Weights of a small GPT-style language model, trained from scratch on English Wikipedia.
Size: 8 layers, width 768, 12 heads of 64 (4 for keys and values), 62.9M parameters.
Architecture: RMSNorm before each block, no biases in attention or MLP, untied embeddings.
Training: a variant of Muon for these matrices, 750M tokens.
Each number is 128 + 24 x the weight over its row's rms, rounded and kept within 0 to 255. Layers, rows and columns count from 0. Numbers have three digits each. The size before them is the row's rms in percent of the matrix's.

# layer 4 attention output (transposed), 768x768, rms 0.0562, rows 248-255,311-319,375-383, columns 0-191
092:118127130122117112120151166131124105143121145133149163130110157129157130130133146131117156103124117144142145115141125141096099145112153172202111139097101119132073162092135120174114147153131126097144110111153134119142122164148154145122104137110139170127124142121143111147104180122154123110092136119156135166139131088132155083178101162121130099119107145126135118127086148145099130151113153127128108146110095120117170108142109149115122129131102127146118128126154099120134059085106103142076145162132135109121144143140109122108126108135154146131122131136149139140096117121141121119
094:141132142120147175105162131109089125143121151082132106093107146140131136130122164162115121076147122096179127093135134138107120125169119183129123092108092135154098108130116140129146117128131129130179110138141151129127095155143148104130148140122133111166193123119139165141158189102115088149143118119095141132115130130124112100089089115138128106128134138149093126138122132146143162120104151129134155117117093129142135135145131131144147186135117069096111103135117077147136140117135150148119151137160134158135123120118153171116149151109092125080114146108175149125159163126114106134
098:118143097146092132134135155119112115123108116152091133153179092141096113109135143119140091112142144110121102142136150123111155142111149126171083076169103108154158139143126095111137134093137131128132141124134118099122144076121149131128117140120163116135117107111102141114114141107134161131170126137134109168141144161135120152158170169134168168109130142132095122130114107130123111121133122141103108130156150126073192088150109132156170095168121125141119137138085161079124136150104132148119123111143130121129084118129111177122155128112119124112121130104114125151201157110157126139
094:118155139107134165102132090123124104100102111154111115113106110134131096194145090122111131134160128131140121140132134186120129112080113162096166115141162149134137115110135164114138113114121142109094082122111099120151168146131168146121155186153147180147117130139113103124097126158103064098115126165142090114137156122151132135149134104116182141115165136153135154154142157161134084173190165149137111216145145141121162100121055182119131119157116129135125149105145129159058146151139173139141105137121136089153122107118150115111117153179083139124149146146109114117100141153115117169
094:113161151146150091178159087147124113144083095117159156117141120121127103077136119180129113091153126134161099163180120109114122162122089094150116107125128153147120100160164085151122118138149117128110152103127159114125122123110098112146105164167153136152142147120142124102146139133126128081140148136134160146153134140126118146116147112134158125138159094147123098087172146183113138143148200145126176131138142117123142081143095121123129152149133120135149085131094083105127163103126147138123144113111180167158093141159077159146159161126129138165149136117070156110087151106154158162
093:092145183151129121153142106109124096144161131154145152147139123126163088120140113093181133146109124144120138149153104066109127118095155104111118123146145112114190155107179087096118114106152132124133159148152122119096149142106162112117143140164146106114091127110135137111139123131153126148112179145106152136139108175141159074132108113097135103100140108132110134086086180148154113154175105124151122123161128106133131139097149086139117148092161144144149112112106125117092104126121150169114162120137121124114067117157127139139107134137148115161154142125117075119143105142145139138
096:147120155130168131118120139062091080129154087124126123169137081134100123111117107121140127128148109144128113113124099158174098114095120131117148126162152179136126124104169114113136110164145137132154105139113143151105124189157107133154125136125164178138113144097135119094133066092160135175114133139142124114141131127189132139164142080146114111145097138134122144174136115129114150142133132135132123091114095104143153090103149107099171115189090120094157137099155127093151176181112127143133103128127120133167137153145147127105105108148153127105090124113152097148146149124142129113
099:119134132117121136144148148178125129136113100168162130111108137116156090104132137119119135132139159145160133145096150160109092147139146160124121150112129099148120111084132121104123153103100104134132112147142119105123134118117105145112125122149143120119151087106155093156113131147119114085115098097116147110121158107120098131098136135111108116116139120120123116139134129098145168121111120142107140117111119125112169113127143142099145138094122098147123138120111084197128135137127096112136113142134162108137133121133112184134122125123130134105117150143123111134144140106119139147
096:155138120143121142123142107136125088167144132090141096143129123104087138132154093138160163080104145094147107135095136127143127118102132124194126089098136151152116139117140126138107158115121155098114166138148119078142109094153133122129141194099139138117133156115117129108124141142124107150145123087095140075132082138103180136191120094141139128127126147093149171116101097140113167122140167155137105155134117124104085157089133119109108146150144131135157132130171096150158119133148114118113095150146125132178146115137173115164159148122127109143153117119167131095121124129172081129
104:124136132160082152096166125123145153134106089157141132145126105148147150154128135149147146159120166047100139091142126118143099136131100133099153103103146154075142129156096135141110131107113089083058131119137106124134127122127123106097086125133117108109148123124104165146172096122069090144166103102150155145109123152150121134120136159134142126127143129167145135099133164131123130130107087112140164160135149097144061147131154086127138160097119131134147092100105126098118174175068110143139102143099119117144108142108138148135124140146066165108144110108114115100155123093101136185
102:120143110100107097107139093137133127098151115165082150108122117104120101137096119092130122152137104115116123151099100146166186106102113126148121122123127080087114086168133135134104128131162136152139141125106152093155148141140098132104140131117146165117093108155158084128143119128106121109095122135150123149140136122162147134132163135086130121150112124122105127123132141148104135119131111122149128107103160124131101094172138144123132099139145125133141087123125135095138106131098079149117089127073088141134141137158097137108102108118176142112104102122123081134130137154138119111
101:162097124128172133169085146131125170125129090075146156126089081141174120123124108099148144116102101139181116124127147133162117120085128070087106131089126157142125114132167158114109093161123135126118122118131131175099163182127136088138102177152124164120147120147127140105129101104146120109052148089138098156146115117141156073099115181108116126114145105156154129170146147136169140166156104141138124145092151112146095128119148125093165131072154124108153181119135119141082144131138142122112121128122155146139095124117094123097188120118114117111154124107151124125100144130137151121
098:149145098119142128172150159101158131141135165138126122130112154119115114076145162116120152161112143067124101109178137133140142177136110170147125097102104139132116141115121103154114094121142067107161149114127171160083138128133130137159170140145148127135171161132086104125108118152126149146144142115111169148117108117148092100119137143114165123129132152118114116136094170138122144115082047112108087091132125122125118096127139101112150156092137118157120123103098132086169149123100119115148118116110090134188146131119110154112103131149174116131145099123109164135132121116124099122
106:127115125096125133111094131133093114145131142102123154112106120124141103156118122113148116116095117137107161145079100190127129127136145082166121107118076164163173131134096139089104145130097135149112104125092082130142145103136161093134117109118153130077100152133121099148090137182134150137098127141071129151136122123133158166136137108126080122126135100113105114143173081132105119106119112124123089179112131125144116088129153134118181093096108102097162168119123159160148142177094158162132132108082123102117110098129133067155104102133160122153156138097144103146102106105084121168
104:149181157099106120135117119123143114153114140092064089058114172093090142137102137136104136162099126112082140126096107133126110161171078113161113157139102143134108126146086111127112121120142147095136097095092098128117129139165099160138115089123130126107179105151092111076076136134124104155114110146140092140096122132169111090105145158126128127193137136123132144134115123101119158154095116150129131128140101116107151115089100118078127098145140115121142116118125110132155136148126147114142074123118128115111141135106136173128141183096117116086104109125137155061107108108091129093
100:153144153115103133143186103140156162134106135140126145119148149128139164163127190158178092114180125133160132111133160128130088132107121096147111104142148147125087116165101138126094131094156106072133112127118111103105121112127160173092124129079122090086131139149134122066095114127122108140100113090137128155101143129121100120093134123105109118140101165139125158150123178086113100125154102164099116135115146113121130082127106173149104106137145127138140169162087122142150165155121112136133112150153148103138158086115110174155131157110093134098140138080121158103155126101134158111
093:104113108168123083132137094102114147165124113158114132113117144126116126151118133132120132133137120145102147131109139183103132157104082116113176103130123114128128154147148159071094112119116167129110097106134081129121114157153104096107154101108115124123115135134104168130110098133097147144103164141122122117090136125101153160161104168115111119156137120101118118131150103136102127121161139128118129126137149098147111095115156111161125108088159180131129117159156159138100109150100131114124104123131139166072141111110118079142112125116085134151118110120125121131084103163114150153
105:150148187134112115116112122145104121128138116135144113147114134135118111144150091137124092119111149134112089173109129090100096106130167116098116129141154072174110141142118143140174138103159121145124046121213162130124136110110118186098125151101140122086121128122197146132121079148070146161126106122142111129137127110192130120147120154091119157129146119115104090109109131123121129171173144137104162140110135110159099181145140173158159084153149132128122138093082098177147135137127122163114111150125151144138139109111133133164125139150116179083157129114205122141135141181098146153
097:156098120091143096158094123133117137092115128077109152120105139127100100143138155092197114126139110159152135116108150103150100122125160110092156094125149146121152171135139103103113158104100182119107119145130111146103148152119086156143159111182133122104080111092146156141134136128157160115140106128141142158144106172101131190128097116156102145124128093113153125134105098098144089117187082098161070116154109142113133157113145170145111135161188162132156117150156160125117161117212169127152147106117112124154130137143124091099120150123144116136094118122123130116147161136173159144
105:095135115111141127147134115119092136106110123153132108124110138112130141103111131112105129117096140128112131118130124134163119176114151104140144127149153149117145131072165114108105113110115139139098132165113111166102149142075126123105123143147137123136152159143093099119077082173075138128101088108141138104135130150091131130134103125165135153134133138107117126116109125114115130154135152138116113151118129143104116161111183140109119109133131130131119123145151142112122171121143073132136117107106112136112105113116128102145174129110121062163106148148143093107125101118079131166
101:140126114096112104118128114151108139120140119120153157174121172124160109104126133134091125149127133159133158106144093094154120125105119119108107156106091094110095112105166103160157111098107137152125105107097152157132087127139129184121104124122113094138149139150127125157116143140130126112108105126140116131122066118116154140142130120120114123141080157115105112123107163117134175136133151082159135155171129118130094135148152150136123183132141137129121090131173117120104108121138104122135131103078100118125161086138152109159104105178136125153155153112148105117095105162137078131
099:151119135140109105119153084165093159154122120170144147115123147110176131131131128131137110127144134124111121182126148103108123137114121114147112176122142144140069107115093127091114114177128186108151162152153159119135153125122098136103147123119135084172173132136199125145143137128156176136138114109090165153152112135110116120130112124102075104140138122085133184087090123136122113079082141139100129138168128119105151128102148104116100112135143110116151115119083102105141132093101146114109136166070140137117094088131091135120152136161108103136101120088137117148144097103195169106
100:127110129112101129144150155126100159122146125152112151159162127188133173106118173121128146163116081119110115138150148096162113150159118126152115179139151147130149161096140126119104131123135129127134097125086151147115115102150130123110143113093113164158092099126070115101136137113118128195101128095134120137107128111140116175120116110114139119145109124123121102098098101145118134144132109122117158148134110092124113130116114134138105138129120117111131121145176105124154110159139133110126138099194079137124131149103168125126122111116116129063122093127147153133142134150141105132
105:160132083102164132122132115137101141115080172142098157167113138142112138128108132151117075163174154117126102096132121186132169129111091115190133122123095174128148131170115118153123129120156122082097131142108132108114131155119178177136082121094143128149154141169123179113122137093146144123143141124144114079129125093093133176126149107133107093130107131114124115170143117140114184148067130122080124140146144120134114124146148122132124111120119120131092092132133162108149136144112126104161098119116079111157130125094138093150115142157124134097117142132171143170119153102187101129
100:108133129164168145112131132119143181154149107133116136119127168121144132155115125132116133124105106078151165186126101143056157108078098116127125133102092127105116176152123127117109153107169132123112115084081110128108130123076078138162210121147078162137143132103110127176144140157093117138143135136130153176126109130117140088128143139086114150172157130114155126113113100126117128101154126119167141129128150130152119129077086145104106120087106124136155095096119108150134134071115115080123127114117100123110164102101137097144121114124151121171180109099131143165157146150111139114
108:140124111161136168120148136095140148141151115163099106140158087101132150119131105141140118088126135137127098174111106107143194128123177083123110109117143170096112145115126087152108145145123196088120137155108150098171108126101132090144103172139164079150129131142115107143145165129118132166093107113136156141176119150098120111134120127146123134112120100096175140096133110112155141109121115080120106142134131116144119170115104119101144148135094152095116142157130135095137118157122169128136095163091114119168137123134107168118185158124122115141173117157115145104150100121153088093
# layer 4 attention value, 256x768, rms 0.0461, rows 120-127, columns 0-191
096:108172155134101142093096100128079120135100136163155109173133139135158130088087138156078102113114144125107122130091119106117138137117133120089140146102112099129130134129156154110137113101127162131118129158126154109144117132124133172137144175137163128127163127170116147140118100124109166137158138160103178145128142092114136125094138089096127106140142089147097125139105148151136113151119115153115170100071146134161072108125140147147110155159146116110112120145134151170118120130136094140094104130172147147131119122137145146120140131140119129146163099101109089153138124134134113124
103:155114120152160128139117107134170109134139139110137099121141109115101132134132093097151123102151117133151098183132134077159094100085140093105120119125141167098083144145147108093156120168114093112118150120137132155129154124130169156143118063119092136123125117107108099126132113112147108140136108123126125153111136157137146132135150125109116152117108129124153127115117119142096108110130104136086163154111098114120123103145120098153121087098100139142096176141112162156102122108121202103105127145147132124144137138130104104152095115109107181130171123124132129146139110121167170140
101:109126134132143127158173139091156134089142120111084115114117100153160147126138083138123114134133110119122112094127132133075121120177146144120167122099143130093112121130107173103130124128146156141144136129156108171115132140069144107137159093167128120105122148155123114103116115149111147140142128119161134095113139133149146161134105124116117157108134109081112145108100120138099108134140115124183115096103106131190119134063134099140130151138102105143158153172104120181149124162148089064133140169134117124155110154147125116085089110108118101135127133113146181098128098118130143140
099:149130147176141134131127089138138167125139087086144141100151145154122162112116151131117152163093142083141171081135102118141121112142142110103123104142136084125141111153089128129130126164120086102138094142149141152113109112115114120155119107150110109110126129105118131121145172087119117145166096140144164101108129158079179163131148125140124114112126089169099108080118109132102181123137171102116139115108132122110154167131198169106158158102094148166136102124135134126146077128111154123134101069150149125114097170140139170151108114131169175131106144130147115132158131134123114090
098:118130148073144128131150152083130132087125124155157107117096100118167147157102095132123145129137149138103095095095126152120132103124163137076138129110154118134149127144087155136124110102153151112118150123135107117086136135127130108090153113134133115101169114149148143123119146084130086134130095116122110091125094130101161066160105104188128135142061113108106165187105126178164139106159105165106107102120106113150112127091106126135125097135132121112126133138104139104131101154135142104135119165144121127150160102125109099133128117135126081135096124135116088113144097100126119114
102:184140119147112104085107147122092091130159140133149141095126114156137150135136129109144143125139077096138135140134137106130111151168151173126115109111132132143101124132101172133153148150089096146139119118087146134137104086116169124140139107154125184138162179128141123143155083143120099114157084103116129118137100115167080131126113140168120125088156138163153098127154153168126081042136144107126143135162162130091157148135118113143127135136122126160162149151132070105139146110124134141130163140123147144107208137149120159124145115135102118139085078147112141095110118177060144130
097:098137160112085117119130087158148134112121119133131109088122110107139145092087114158128130133167097142110120132140146137130125156133150102136146094110106122121180113115105120135145105099127093181119144158147119175169130134142166123122153125118128107127116160143138161123105173108126152087115103128147122106093169131169153088110100106159128084128115135144076117140083115147118114134157141118163107160151162136147146150177114113150141079154153111107090148159113152145150128127147165151098118127132126121140128136141126157094092171119118146132116104122150102116137130121107128160
101:121162133083125131138118079074098104120132124104132174109113105147084168120116134175122071101118126130140100123133105116159143097117152127115140145133155085144179109123107137116140137114158127106144125138182073161094141139136141105150083138119156140143106133119132142120114105117150076152171120139105083165114111141139121141156142153131146142108103186159088127163108145129115148151129126121148134143120101115107156109092151131169122109135105126164132124099142120148091131116165131157060194127157122143127136096136162128130141158157157109133124136145156139142102169117173139138
# layer 4 attention query, 768x768, rms 0.042, rows 384-393,448-457,512-521, columns 0-191
098:083161135182120134111110069088108144151087116120124153173183158115121099137093130121115108105164143110164124107098144112075115144095109131145126147143121155171110131100119157131139126130146116118168137091119142101143157078172071132119102133097140128074112100136159151114101105113151169121136099119099108106124130130126117113126149123091150143139152155111134137101117130114094156088138137126130130107130118154082145121120122112129135153103117115147146122121119115113129135093164133139132134129100180129151114174111148154159121128129151159148117164145107150113108086093181118122
095:177094127158126094125122127118090085111092129142139149131148114158175138114132134119136101126127135119114162143109134089114150109141128111110132148156119109124112139101142135156131102147175118114150091130128120100136156138131091155169123127120189133084109145127097112148130144124157158156132139143106126058133127123156077113095127120130108090135096191150118139099097129112095109144093124123145126103116108094090115115140135076111175148097101139105154153146116105143166110131134144115091147142158110117134107118130134182138107143153125124105134119104167149123085114152141126133
099:138138114125105164125136122102123161112143122128140126123161120113116121137117125134132115144129164151183051128118114166160107146153101126129126078129121181120130104150113158125157113110163103124140125157098109101055101145133134125079125136162111111148158118159145139127188126121151101113145075121135125157142103136151119137133119159140167141174122152143156128140128165136123127096151139131124136152116140131140152173162147157080100134122110171113124118138150159159137095097103149095152063130111116129143124141098161111153097129094164146128133111121089124121144116143130092129
104:106176120096155132136120116088091171084095157102147139175119127137096128133125085102100111081135129134116120104141140114124153144103145095129097118159113105164115107128164196104149095122146121127129098101110145120136154114126120142144149114131079128154094125098150107075113105111162115127136124144142112119148145110147143119112155141116120143121137162114143120140110145113124137187146133109108140125131129151114153172148140157125109159126138134143121121137168121147130101106111141153166091107114166135117124168137128102132157126097122136136147153135103136112147146108143136121
111:134129125151085131182112097116137125084081148171149154107154102123137138118111137120167114145175131123110138155122146141119140111142122133110166111151134103141119102136129154134098133094115113120130134167130126127133136139101132100133135092150146138113110114108099159138135198115126074149161118146193074140145124120149115152141162101120144109105111144148079153127100086144121136117123148093118118128122136075146142182139111072149125180062160145151155158093142106144140098149072124080147099126120117114142130192129128126176087168179121143128101124130129145137133133144135094138
105:166114122103112130133069151129129139108099124178137126107173098122161110096142149063116117176139131132131117102119165126124134147139167141148092110139132113095132118150133129095118132050123112142131128129127151149128178121121119137113166137112164139162157072128177138155135125156151069077158119139122134118166144149141106114126134080155135131114132137182124134145157137110132073129125115116147151152129075148144124124178134164108102115145123113135132065136123181132100108113109094094137116120107151127127137158129106136156133102134110114175092131113111114096140124176111150116
107:092144109135127134116141094098149138107089088122099139161121107147167112122104135137121092156185159115131081139120145092122092077190112134115131097110125154156133101181113185146148167114158120134114126118109156103163136086092127122086069094137135123118109128111087142100102135112103117094162129113092120174120104096133095118153133088122165134126134118115119157122138129137116114110112123131131109126131133100079157102111123136130131135125130137140159125169148121142146121127130126161083129104087107132139133143103137128145125150160131089119150119115131140155109129141175145143
104:131087121139132117117124102125099110140099121087133078136143137135128125113118149113146084105110135103137148127130131114125115091079123132165112163066142195152088158137139099131117122113122124129148118124104144093137121148127135110116071138120145115133138182112174104099149103127111153117117144120115140110127172123118139132119130128133118109125144109109146127093165124164112128118100165167126136139130123116108145119155144116099085125154130131143106157148110144137150131136130153145147122143134147144125194083139141097117123076132101116134128106147081119142079119125170119074
099:112081160153155101163129111104157155121131106189143127134153169112141110140158165167128111153124165138136083150108079136104116142154122157173157089105117112127124106068146134110124133095156120134163132154158132113100145142139137118179141154178148114121142124150156150158155112086136169131077157108135163097126138104125134172107121116107161139124130167154115157144082092136111150163103120073118139111102154129142128137089139104128128146102128106099135122135104122129120134124097122089141118118148097123118121157162144125107151167126137129124115156149142159160183098110173121098
107:213190115135098105114083103125128113130155150126128115120135140146159093112113120124085164113153122135143140108087123105110121101113159153148134122150138123133119085169174109137081134105131157080104156074140120102149141128134137123145121153132099140129143124110126127128127161170108137143109089121118113133164155140143159122092082188145116138149128139143113163158152160142118107154134083182159136134097112126111144146131066125119131147111135115112129125107128128118154106149109125098110138126117145121134130092127148164112139093158163143146121137162125117139106121104151121123
081:100113167163103125136107131090108103140057103134139138107178146105158104139106097110110108126141140104170146123119142138133118105122071124115122126079127157154098125093128111114088093145147140100137147155149143085164140119155073086132137152132175162132142159126114163153066114119119141151132119178123085143130138096100140107138136092116118101145128121175119131129195161112102133081146133166135120118091116116112137119093156122130137112159090161115171144098115138091151089155146113092147154084142122106147120085111129172093093141146126142127138137140133105110101105104168107145
091:131129113152113121119125146082129110089130114195127111140115183122162161123152127088114128156114148122191131147122135162131146131130162133139122127155134138095141152111136174126125099097146118123114105117143116120113153104143123149108113116152127142128145142166131151128093136111159136140095094096121130149133164131101059116122143114128121104128120129166118131150101151106112104081131148104121122118111092091113153148163123129126112139156141152116149138121062132106091073111106093076127107213127100098136138129121192126075115164169146119081097055102128121148144090137139146143
077:142153143066149117125090130113142118129168163088105123146065148122146133096125122156118114138110109103074098130116158152126154117151157142118141100154144075130100109141127143138108157106136135125123141073136108147110122156112111149149160077127120104143166126154110123144194132103162100113120110097142137098126115144206192132139127150136108134096105150100147130165102110115137167139131141131121124152147169145161135132131073151137121104128153127175084113153153115138119113126099167121116158133108096182117126117112116137132136067103132111147114138107130154135149098111107157120
079:119150155087143141178139118177144130137116157111102117122128126139098108121146134160160149083124112131118124124148096117116128103116109120110116162133122134169141172089090078106147149099080164134134135107130127163142117141110147157143085135135135124162134103107111090121164123141107101113152168132132168114133146125156170136133140162132133125112099103069092110117160107126109106168129093109157164129137173140162128111121115156158110088139162093160135126153151113121116127126124136158129176068152118151085115140136089113135120104140150125135152186101102143155107160120132159102
082:158133142116133146135121121109131146091101079191093114115110138091143089152109154082092151161183156171098112123109142164117095102129094105136164103106145155174124154078143189190138109165151125106125083132129124116131133155133108175113108090121121109094118139146084110123140173092108146145105140165101106148137184127128131135111100099173165121092127100132132171137108095162097118131126104147100119137113145099154162136126155089120107128097152140147127115125139119117125097116123132106113143093160139104118176145112109107160135187136138125152106108104076099154100122150111100116
086:141132139149127130138129125150128108114126109126121079125104107136133158126114155146138122140059141106099097124114134120139110144132153143108133100105131147111085116183127186113069130145127169100116123099124099143122151166164094130133109089149159152122138132107138163152142147149159102133131135136146112093102125165178154133099147097146141112127084146158135127144178128139098138134151148134136120134128150146148167129095147163141079171130127148114126144141106135123094113111125118154107124136120158162118126135096108169146130093100134099104148111147134141150137103102127116129
084:098160101120131143151148151162137124118130092147139115135107102165092121113112124137125097128126111147146141153083127095141124141139144135107135141134164112158117138116109149158118135135135127098078118120096130115145125147112124146087098105151120102126099156145094129130095156145153170159128142152152109144099098110146091131096138159149112130181159143100130120145145119125153113136130120122112138150075118115168149169093155117152098106142113075136129075119119101126111135177118149131094098120144136148135142132148107164141135137110115187138117144109146110167148175156155111107
083:123103132146112134135115109095157142085084049108131112123150142112141101104123107169092137149091122174117155105148121150108107152118133154150145124056124176155084148148141095129095124129146150112138124153108115184104145123123139136107151160149152152108137161088132147124086142109111117111134122094148118189120150079147104113146112144137123165122093144151082120143151148120142138099100116147093148071092108117104144115119129095119152112125117105096135135111140137126137119101153108091170130126123122110089129129117110198121142072101114151139122137105171122146160134151163080129
090:115091133139083109132152073104112137122130123158113120115150201127175125161165186134128123166101121168165103168095153154087149131110136144156106135123112137144112118121126153141121195121147130135143133173140155111120101123152138098156102111103155160108118158111119140152139094151116142138095100108132099133116157116079091075111140099174160089153157130123124169118129116150095126145093110129128117130103146154125154121126129132153119132129124100132130117078105136102108098136183125129136146169131120097136119139109142140074145136138123126157096136129141135137106118164198103094
086:168128145160153148118140171134126120140123154091137127118175105120126161105108132109124122122085111090169158170091160141150101149115130099113152124139126169088136116170163120115112137132126159115185139144170134104085118131182095087136134117124102111128123097153153128119134152140159121104143156140132145114119136138143154094126112115089110111169150129190117123164130123105103180096146156157132120188144124127098129163130119124126130136111115139173130139099099175137188120091136107091115140153123150091118087102108142129158138139137118132133160124138100120113133052105121192132
065:137117154150136135076084116166107148136168124131108103125101130111130078117101102097171092152107148156087137125112118110125127180124161108099110105129119142143186140126135101134156123155134090119123107132137095119124113154088137085107090146171117128132125078130159081139127108107127114095119158119154110125102127162115151131140110138097094115100161121129129156110141108128121110085115100135131130126124129192151098169102127114145149144169164144109156125128099136106136096157147132100099157126117129082120116133120148160150119101082087128077072113135105133130109134146108133162
063:140168171160138113100149107195156140081115109129111163136151152124147121097166098160139108135139111144209163092118104135160148131139150144122141129130128142124130119161143113127121067136137143110170125120126133090127151118142131164114129098155104147130104100106105103110155160094128104145131125142137114120133155167169113167118112166118102114153109127106122140113139154146100130155110164130116110134144105085136112144176155184137134117102097106164149179123129125148121174119115105155087079139136149162078128153177171111106111134144137150156125118150140107106126133130125121112
062:142143105123160131170146159081108124043131126137121145147127077155145156115146137142122107109120123074126139150152110148093140138129150123147134147131144066127115092146129154137091107110131115126132166112109113163134118107117130143117130092131110108163127157131136156091104093113127138156152135079085162135189137133138101128104138097145143153160113105130151097161139115105138142121130148123070127102142133081139199146164153135114070152127155107132109133166151085133131122107140090135100117097115118166149101158160115124121169167156137153120108165154148111158105124103146127112
062:109148113104131165156102124102110172123144126101150101089126141116118116151131151103115172148139098120097079120109107114120118113163091131143119122131157131132158103107157107109137184127108115098136136162136144136135107123138101083132168148151124079129162083130136135158104131145101133119167140128124113138155115091164079111145181104152153132131128146096115124130147122128127095138128108147151160140131109130141151104141104132080094136121126117110130097119156134118124101126128095117162118116131127080145085125125128168159128148133178094121090137125128150106153120151143181172
074:124100171161145110112148094150147119133159146111105134130111147104180130087106118139150155135131162120127098098117104100189118123101093138127120091154115124129141104141145112129104100161149123118115116114100127134156123163139124148125153161130146135122146127108137144161094136121119123151114105095108131125153104153071113140135111130158110128083111144129121107115134158072136119169113108163163099153142128111087116164172161157143096095115070158129150161135109116152107102154097140097121180126139165134141103109107173142104139097149141140118143134132129157117132110111102131134
076:134101117098137109147166110185083124131115134136136109149074105127109146130118109106147119135142125172114147097105141171149124114122134085089106122136151137122135131113144138146132138117130133122101151111119094107154128082133128172094089131139128107128100136146127063136130113117153116145118125126126116110114165152143063141146118167158191088092119101117119120160138101090121124121139131119116126145141163106144142127161086141154127138157127107139102133144110151171094101136110121102117167115090135151138121127154094139116092141134117091094116135142131125167072129134095100134
074:113094143107088121129103117136103099150109165132114117084118145157154121134096119113150146156139140119159124121106079149116150109176167089148145125174123154131140155105109135140150154133135128156120171167091139114133157146099071122103090166152207110136162157135129102136120142090121139102102102158153106102129154160122125122110151170137120089063129136136098139137136074120140126121111144120182116170106171146108066120088115138149093131129147118108178122124108147137120142125102159093168153100117068088103160151118137155164143140176110135098121110119124174120126123129120158132
072:136147112171125117153138113147144124164139145125128151154121098110116127148140122086140104112188138138138169163139148119113111143102146126120125130111131118096143150125092129135128137173158130154131155112124063097109131127146137151100095134152123169125087144147129069127154131112129127132118178139161101129126183128124101066132073152116106142106132121135139133109138099128128146119118141130122111109107136121086169129102094131110137143099108130124093173106097139137121178112129120126085111138113108130104143150117084082129112150110105127098138107119139098146092122154121080110
069:168128142149129123113116104084134044144152121122123164156130147105113142155120166123137146126116136163150176167076147099111128133130160122097102078102121166111152157135084104094128135159160090140164086147118097130086105138131136105124132141114126131109117136138139126151151147124177124115144153099128122115135151106087118091108096102169114134125065135126159134103196133122142121101111104122136082126091119124154145084112095137172123165098102120178109149116121109160118131130130114127132134138144133118132126125092120167109086156104144123120120116143124106128089125115144118114
069:143118139111110119138116188111126132150114136173093108127135138131150092138175125132169125142159122144104158139161181165132113142132162139133111129112133119131139114115144085122124153109133113143117119114129097109133135081171132119139127103123117130097066152133141091108184156143134132126118166095107169112131154162116111126102102090123144134141126118162154084147118113151093110098142105127101135146137157087152098136177091081123158118118162117127129095080166118174151131101156138140078164152140146150131143096126104124106153164099125117173146109136131163125105093166115150169
# layer 4 attention key, 256x768, rms 0.041, rows 128-136, columns 0-191
068:125137128085109122126115149171138106129123135112119126111135121093141177133116130141071198101143133138110107088156122107174119116120088127138098099157110134138143108109168120159139129121102135106129201157152143141112074100069130150110158085161113090147161126103112116141108159147173124087127156184166184105138096166176155130066092156122128122153113132145104129114152105187157154129132125123129113132087128093120130117092093136134104069144120149110102122137130126123115138115093113156154105150140132114113129134102077138138134131111157083134148135140107130097154143132097118137
083:113112136138136126113121117105123145128142097127167138131124158083162155129121148101203113122201150163157153116188099087143159191149085152095135155117126150131149152123118166135086154184132098110144152127122098115117133133171176115150108157102109091109133156137121134096126134123116129127173118145117086134159100145123101117116132142110153139119127125102108130146124137113140150136130132175088093113153088143146142142112122080175154171145180103116135113113155132097117134123111081122123134124133134142196106103127109131168126120105097124081134171156133160155101108130124130153
078:103132121138151132169158080148146114100087122164118106093110117104125159113108124088113152081164130153149110131118160136094126179150097137181137105131123151142162156156114148113132134129182123078142152103132120100195149144150159099123119142126135153109108152098130118091147143137112109117152125114115140103159108109130096126084148137127134110108123128152117138111123116161122141114143077112099131139114109057117142146122121105131113114157149134089145099107132145078145151116138117108114141151132134108159144105160142139202157143112092103115159137113158130120091105124151141132
081:111121118145146147157162133166130117128170106134156146119067076123128127116137136099160074169147109151095129089127145133129155127140123178165168125160095128110128126150170142122095118147108150156113126113136101136137107156102138149104140123130103140123132117087131193139169096161137127115128081089128077120115104122111153111143079088147137136124150108107136122132113134139112134130147090129098107130128135126112108116154117124147129193102144141124109125122161130099120189119135119114079156131059127115169101088121138155118092129142124137134130124141132137104138108128106152125
087:132109112121129108131144120087141149159155126090164159093121099147131146164158141087148126111163089110139147156143120111097118133149104115109116148190123133118131094138113088106153122127119148164109158118143131101136094115138118138122154117156138133120140120118139108158126110137102173150119123130161112153108113137104114123121065104109137137134125103083120105117142132117125152142143117108137128123097102100105115081133124118090149106102146106136122095137106083137168166120145143141116134136118109150122125107113115117100120061163146155140166108116114137096105146110156155116
088:136116126108101136097109128085142130143123096147120144123132187094167149120155124144136139136142122144117123155137139153147155134128098120124156153130121127136117147091124135164138123170110125124087151134132139127111076127120124145192157100109120108131173134170133120074117138127110138132150114102148174184135107119061114167128112131119112190117123139112111139141093114121147157123110082112172100140156162136132096113153125096110153078137085125132134137124153135150158093131092143120148146117111137146176082096117090156112132150119179131138136161129150114128137117140152100142
089:137122083101129177173126098160097129137142120109142097152120125100131173127163093149167134149082138127112132055124142125101139095104169123139147145098116104125127138142197126106099109121109080133155097115171132127134068151097141107102188149113097105102101095137128110160127123121120094112106150120125152119104098143122103147168137096134161108142134131144114135093133107131145148159164123134125142149139140118130114108143121134154116127123080106143113154124115114138128148114143193105185145181111126123103117119134134122156096164169095130109146147124131123085105136113150149095
091:132131116125083099122104150107098166153111154112147135089119120152152137160119144119140112102139178091139129122128120143139101142113131200117124072181131101125147100127080118124125133133143100167135158122134113125094116132114134134158182114111127112124120099165117095156122165143114125090115154111135092109065129170162129104121156191141135143154125126128076123149093121132120146107118115159111102113134145122159153108100185117150110157156173126165122097146124142142160103102128145115110119146158142138098112128109125131129129160150094109122107126127139119093105115153133141109
087:147123122121143162104149138113166179115136130119124117142160110094135145102109084136102130118180111132130199093140099115128149139151126119099118094127127145109137134114130158109148159116116125079121154131137134104174120113111099170109106094134143148107134173085122130166087133115149118118135133147120123145136140139111134152147116123111132127153143137166129117113156148082133122130106127148170123121125076127159144169112087145148162127163141129094160155120087112127111149150119135146156126123132149150145141155138127104117124117104121150149162083154087115165127192117102084164